{"n_layer": 15, "n_kv_head": 5, "d_mlp": 640, "norm": "layernorm", "norm_eps": 1e-05, "parallel_block": true, "init_std_qkv": 0.052, "init_std_up": 0.052, "batch_tokens": 32768, "steps": 6501, "dataset": "wikipedia_en"}
Each number is 128 + 24 x the weight over its row's rms, rounded and kept within 0 to 255. Layers, rows and columns count from 0. Numbers have three digits each. The size before them is the row's rms in percent of the matrix's.

# up: layer 6 MLP up, 640x160, rms 0.123, rows 549-586, columns 0-79
# down: layer 6 MLP down (transposed), 640x160, rms 0.111, rows 549-586, columns 0-79
up549 099:139139144153111162104156140130109121111140128170094143135101159164165132092102101130118122140127133125097128083126127123113158159145143135132152107121133119143187077101072131146144119079133106140133137130126121140134121144127140150150130118
down549 098:072176110178107102155109139137114120121108153169151104099141135067132147132092156105138155124132090106111121133145099100143136103097146139112173156128136132136071104110098143146082155159159133139111135119074137108148111131135105107131124150
up550 092:152141098083134102141148164140129121113140159153156135138124140135127128095101142128097150155109153123112135145133100136135149156150121104118145122144181164133157087108161113119114161136110108132153127161113127142149112129104111115132120128
down550 091:108125137139095149142105142126151144145114108120136099098134104144114142138097162116187126102181105127116124122116124111112123099138155162034125177118113110088119114182126147101125134149144104135107115144144163148116091161164141129140128153
up551 122:160076116119185131134132142087141111135179113149157114081146138107163088110132138128136132093120094116145101120133128112105148167095139135136148122141137097133152077132139095129134137102175088150150138129111129118128125083143159139153113090
down551 125:138115147135151166165158123126099113125128139104174163143105118140115113145118137153136109138136156153123088153126111152102165136126124062065142122120143124122119096147145096151114130094148116110175074124103111138114134071155134117166118099
up552 086:150143097087116093094164166140122125145149155140111124130141146163116128144073104117170131112099079136107133111092163139155125149115089142149117157126131113144139100166148112124149081118147133174131164129101164160132146154129127113142102086
down552 079:124139171126133129188102075151127158121095107095142151157143122113152134127150129147102120107187170113170120136152113148140133130149147111116138132144141136102092157115126139098147147096121169057096114090134123102090172116091125137136140151
up553 096:116100152157125125135169153109161165162152137144091104176132112176130166130145137117083129113148123099133149115105185108143099143149149110109137168102180124141081135149116100169116157159139121153127118126120119191141116183140170118117122129
down553 093:110160136122119108074172119166112110118116132145133157132080108076185119116166117105106125106150122102122103114117128186162150100111090142104106126170090123146176142143129124099141112129096106117109118121151131152152101125133112129089088132
up554 112:110124165123188147130133111130127118105166131121119088121119160150129113136126130097123156089126123179118123144126132163103084176167113129114147097140201162130155124096164085145141150099133092138154139151128148126130132127145144082146124070
down554 119:131163147177120103068109097121141111119118126150115124141133143092174131092127104112145113160115122150156118147130118126128150138117134151085119107163144122171183148080163104151179101132108098141129143107170128130094118111145158112108103081
up555 098:187141137147110157098104152145149155161158113124137122147128160123110156159090110128116137163132164130091130125116117132124107113118134160093093077105123132129130117131127096144144121094110125139096145184095126134178109131168126112156127114
down555 097:063121155116157095156150160102142097096092145105128127129128116127107132102132129112127126089139080145140129137117150124167135144126130114165115126123136164140100158137126129101123110140164097118111143118101113142106119123128118138089132157
up556 099:123127138154105115111099151091159137107132129124153139098108175117117133104133098132162147131139071136070107173094127099129122151108134147149069107121116123142145111148114144152152111139173130153130155135091135145098105128136076115134140123
down556 091:105119140119152120154115128127082138150113146084093117138132131132128148167067132173091130114138134114146160070141123133151129085127170157126145134106148133134098114149140137102130166118070133142135149097130118092129140104096167142090153123
up557 095:133094150084155135135161138095192178119106109140139129110127132154110087130143120164119130110088088151114133168111139138129115145135105143079157132139126186149144138138115134126111116089155105138172100154155121116133192107130108117134130111
down557 097:075121124135147172149095126104134082106101107115108196110135135133123102120136143126124147128147087135100124079151121138175115111149130116135115109094139098093167128089122156145149181119138082137110109113169122163101079139147149102180162113
up558 100:112099083127168123138127158099146123120116142138068106126164123141147188111141109119142138159134099101153120112148150129120144167137136131154123148173155145142169137155113126157149158135140074143112118114144157146120100181118110120147117124
down558 099:126121133109165164118126137125154115136109139111130096138137130149110108118149156138081130148150100130142112082153092127117055137169118170177096117088127152120111162149105095150143166111190120147116126115099147137086166137107110138141170144
up559 103:103098126090185142127172111072169099145127149134136151099091139137106077128148140119105158087109108130136118166128108116118129139116115123098138133144164186141165093111148146131138137095128092169162141150121146101103135135150126111151081105
down559 105:085163148170110123162124099134112144123100121176151091130152150068174098142147124135101146110099150141158117123131142140143123153128077117089111125131125136180097165090131127086134134093097130116124131127134079117161111154138100108151132117
up560 095:136054132109112130140152130108155116135119161136161141122130120177107131115126079125132106139080131096118117110119096109127158152137151136185091111160152119124141150129154170147151165128140092153160111127154114121150141115121123138136148094
down560 095:093110093068145113121083117106104147112173098166147140174114149084146123113206166126122123113132096107100141163106183113124136109125109143133137143156109099187113114131121105154117095113133140110095137122130115165131117123156112130156149136
up561 100:118092083143183144183095140093139148146120087174132162125168148136123102110120124125135098131117096125133112144111135147131130147113089098139141147150127119178138123129120153160168133085145121125095121172124107126143162115137086089168096140
down561 105:117123105141108108095088106163150123079173115152150083128118110161120152102128156118129149149133181122138144096099129140108131155117153143142133121169137122101149137117136068155155152128122118121126125140124154113161099110122187171092125120
up562 097:140135081108114209130150097133142136141136116119144144104162136106126108121097102139139137113126086122086132152113109147129119157133138160120099146131130099153127114180126096124126143058092092125167091149145152128100173130144115130192136113
down562 091:133115140145143117176127159172129104082146085107148086135134129110128148112130135131099140121147148127132125119128092140162162113143088098124107153130129168121137123148132110125139122120140180158080134089119099150157120119138078076141127156
up563 089:106121151137121089115161120097158103106128121159129119140145150118157130153084157101142128086093122102091123147129131134088132131131160124097166150134107067128126157154130125117134127144089107123148172148111132139119079164115135128117164117
down563 082:138111139123105116131108128147100183087124137114097158095092145132123152084129110144144123147167128144147110059114103106125082140186150156151089115131134136145155127093170138129105167119149159127095115138133141134141126112140165133109085182
up564 092:176121142107133118106135134120126093161133129183126137079131104113143114130118120098154134129151121142122137113118070122081156149174096099157125124114131133141136146122125132161122124122129156157158111120166138141166102148173139138141115147
down564 099:067134113123136141140106133122150140111093143060145130146116151141122115130134136144104109122103120136115130140116195113164120117071156159095131137126121102109133086136127119106134140148119116094087127132119143152090135121092131091121156135
up565 091:132120137129172105133166135096152140162143155137106106129130129167122110114113122149065122109154131128100085102102115119150097105128140194122111145106116088107114136094146080119092152117141153122130136127120101131154132171144198071123191150
down565 089:095121119158097150110097094136078093132069138125157121118124138125146177120140106108162112110082110116141162154142131144123181135156149092109145076174161186143131087141142129154161108155117133113107115125146137155103106104139075166154092115
up566 088:120122104150123146127129127117131091153142143125120102123211081144100117109136127131115128108153094162130116102167139147125159141158122138142115145148111113130112149132146102106108136146141099124177126102130135125169126186161133111140103115
down566 084:151148115102144131124147113145159148139133123114139128125100162085145146164110124123119080096149152144130137155113105131112133090095133116139124113123129149103119069113138135139182143099104200135067149161111127145100123076144121126068114147
up567 103:169121108143171171151106136103105113097120157137123154128130155147127114115149117128126171065121132116084112163135108185123142161151109155107132133098123140119132109120126096127146172115120077135186120113133120130119139142154179140142099160
down567 100:099097159163096109122118128146172127141134114159121136111120155151135125135084176106104099156121141127109175084122112034094129104114141098176127132153149122127091126104095142154104097142128157137080147177146124097136117125115113080120137123
up568 094:112072100111132152156096137090161145130142105134122134167166102151090129111137119092134140118104123092100107167112122165157145170112139116134053130172110114124145111143137136131142125140141137125128098130092158131115163128124129072135104174
down568 092:126140179189131118149128152158104127150116151154120137084172130127175125148137126124121108159143148162136118110161077099095127091111104105108164106098125123136113154118095094144136127143128127132113182155126126093122117115167094137152134088
up569 096:119128119153110150135159124092156136153172132155085117089096118183141119131170089107160149105109139112157166149099124098149104152128111155149135134136117117126145151128114121161163154123119129148158153149084145146117103110104124132144155139
down569 086:117172123109128111168101136154136138139126116135108121104144162118110117086099129056111164181127115117140114118120098136114134128104115137108157168126127143134179142151106123096114116131110102112073115154146108117108120163138084111127119059
up570 104:134109169142127119118107145100154128139132141153147106163135120144159161129086136140056161146135113172152107114123117130133092130117150146170122098149158121120124139139145081135110111110135145183122117140125157132126100112092153085123123113
down570 105:120110093119093121096145151115157139181131116176109165097120146105150109098129110094152124187127095134078162149111132162103156156092131126153158115103099110124110089148113159111121169128148152115134141106096086162107145150110083122114152111
up571 087:109109133124105130157139119108142139116126147159144111128165136147119153087126122085156140131156137126128118135147176124110101129168165131176116153161139151170123092105117104106143144139089063115168152125101129127151107145145084088121116101
down571 080:116167129127140129098099129158133112139123108074114122123098118098137133151132148146137133145122136109147128135152093138154107127118111148138116121078088136129152106110174127081139125118162170122099104088134124147165112112117182137129156137
up572 102:121134120147137081149177141105156121131108123137082112169141137126171124107129114147150088100166129105132084139125118173126121135167151122127106129172129102140131104118126164168165147190095128153161141146109141157102108155137136116145098156
down572 103:124135110123084114084120077126116110173126140149101133098079136130100138103117144120128116112131153109071135139154128114133164133132169075136146088100137142122133131154139143147110100163136103110170085153110095155104106112136146135133151149
up573 114:134115132100118192131123151090166146110123120144153110115139108114136111106113063145155144143128169126113135181115107134109133146130131127139138105162160126161180096105155106137126166095117124145152107139109135126123115135140150098142098082
down573 121:115171096092111145114120161112120171130170163142133176095096118094124103090099104090161107143116095087125101113140119125118132143136130161134101129115123152098140100150139141090116136076133152140147121126105141187146156094158142107128162138
up574 084:134099171102125156186174120110153088149142112130121150140152091132127143108132132099138111078129107136129110141107159117087117147126099135155098141123108139136129153107133072119133121114131145100148139127096139109132129096152096075147167128
down574 083:157144099123149167080137133163094111157068150140124110093114180093130120146150127163143125169128140136107078142159133158137174121116146128098115136108133150136130132127105156156123115106143128146120087159168123147130143132110115112130109141
up575 100:191085115103177145099128155110144144163189138128114119076137189142093122117109146171091139147141118162111121119132115117114143134108133093134106121105121132130130142130138121152137156117115119190111097171132114109135155114159098114139131149
down575 118:121103141092143125147132147098142123123156134100095095112176144119092111125158118185106121127134113159146154100128123136152096132101138139110111126173147132136142123118156128090135132093151116124147129147054142086148139137160141100125127149
up576 106:143076091154153098145096143117154140114131109166091131128129171113137096119142107133145117171128118134135155134117132119097105131135155118146132134120145118197093101121127140127134157170115153160125145189140126164130127154116188139153113147
down576 116:094043112132111150119103102140104143112120129133124136120111078124098162104067152105143118110118154106117132167121103105157110085126109120123115133142120114112134136160156095147106130087152135136146142137136109134124127200122127131142190095
up577 111:113087127116144127148150136060146152123108187128103080123127141162124082107133141130151143117145106139110113139094165099114112141166176115134134154187158112147095107119113133107105124129095116144123142162107153150192129144143116153152158108
down577 125:106155089127145147128121102111153064165128109111144105154137127097107128125118105127161127148068104130153114130137154105142134125160114127100132192145148143135143127095124149123133169123133114117119152096088118167147111170080148110151135132
up578 094:153116113139169130128139123136164100132121137132120102101077107128137128124142119153126124122144083111166088133120122143097107200165168148136131152149125085118133139075129125165083180157123123152156140096084156089101134161143107116148104160
down578 093:109150111166111132191116115130080121138145165096127138114201114127113169091165125071131163117140156151141105116173157135141153138124128151085095107085107152059156098170131115119115115114109110139130107120145138145149151132121171132128137103
up579 109:127106116092144135150114145058151117166181093195100141105159111123128101108105140106153119143090128154116111136125128092140134106102115132195147163149135122155141083152140164114126121085095116120127126131090145152146156139111110111153103128
down579 111:128162154157104126133104111136096155091097121133114111099116111161115131085129152093143078122141161144122128182147110178132129132136128171120110162127137142128127124088119169148145119147124093148143104143094109110200116130160156143096080114
up580 110:160135132127117142132129155087123133156173112163151137129114160117138119110081140145143099153085142129101081125105096120131124141093129097144163114138105116133176116146131130163155169154138115139148120148113164165103147141124118159121135140
down580 105:127138134195150100136135126124130170138098141128111131150140135094111130125106146111115132105164129145075158086159105168134094108166122159156122108107110098143109158174120127141168157159134137141125159114147135147153145158106126077128141111
up581 090:160100146120092139093147137104166070131151153145105116109149120178120148083155112137108101113116109086127097135159123098102129134127152141175108134146146142144127126111112170143074157151156122133109152101140154145115135121113148148144092167
down581 092:149118110153129173116135122123085138165096105068139127200115146131091088100140144150109149140122125148110119107133109155139132144148076086111098128076114169173118118118132150154137133120138123142166106127163118097111101133107110155127190119
up582 098:120136108146127133118133151136114144095161124142115108103160141138113112124135150147133097076125091128117107133120124147120126165158168160131140124180116144128160134073128063116126153097134073134141135158157124120138121105105156135130125127
down582 096:142085124104124150121146101129107132120120158189130163127150106132146146110110086162141166191131128161173162109106129093106130105136070107109151129092128118132131094128131143145137183133106142151108117104130113122114147118121096105102134112
up583 100:142107150104200167164120145102129118148145147163125139171118149101117129145139101103179134136154108127110113174116109172129110177179148093146122147167140156132114130141101117177124168134098138151176168123088150151120140118104116093131112177
down583 105:112113138156099082107112152111069112122118155162129118102140143128103137105151147101139134113155165114107118116116088112144100098077120161109095112124097096123147111111104113146116104131154133126104173111062173155142121133134122129166162121
up584 100:142076118126141132118133133109144130111127124105148128123083167168104122099140092156090112138137126152123112136129110135120123143125114141163144096144186163180179081121117128129136149080123160167097181162113176150169146117138123132172129112
down584 092:129110148139154125103153109097119129122100119111137162131070121114146142151125172119126114161142116119099173128138127139192146127125111132123137084164153110094147166094139090098150156151178160136122111107144155119103119076109096150114141145
up585 106:087123097176144195176096132118162169102136171153147131135138101142096169147085140112119133127117092174081122101143120122165099131160147124117166120146134155109111129100119079119116129118107110148110147142123130109163140168138132105105135149
down585 103:127105147121127074085106135139132132119134180150098147118108130115197095129136154119091182123115131152113131123109124125123107162131098166109123104102120137129099132106105149122132135208105115160118147183181124106150117145080108090089147112
up586 094:158102094146130119159113106091123133145147141127085142177139138128123096091109107154118176156122123169120134127124141107137099161107135146126119132101159157162196094123083134156123116076091087144171142124120093107155104128132114124150144158
down586 093:127131165164142116120111092129116135114113126125152103092149131155140136147155103136167162163149145099129124125144121160135185103106103150122134155161121105129109133116123128171102132142169159112109095089113108129110156182164133138125150106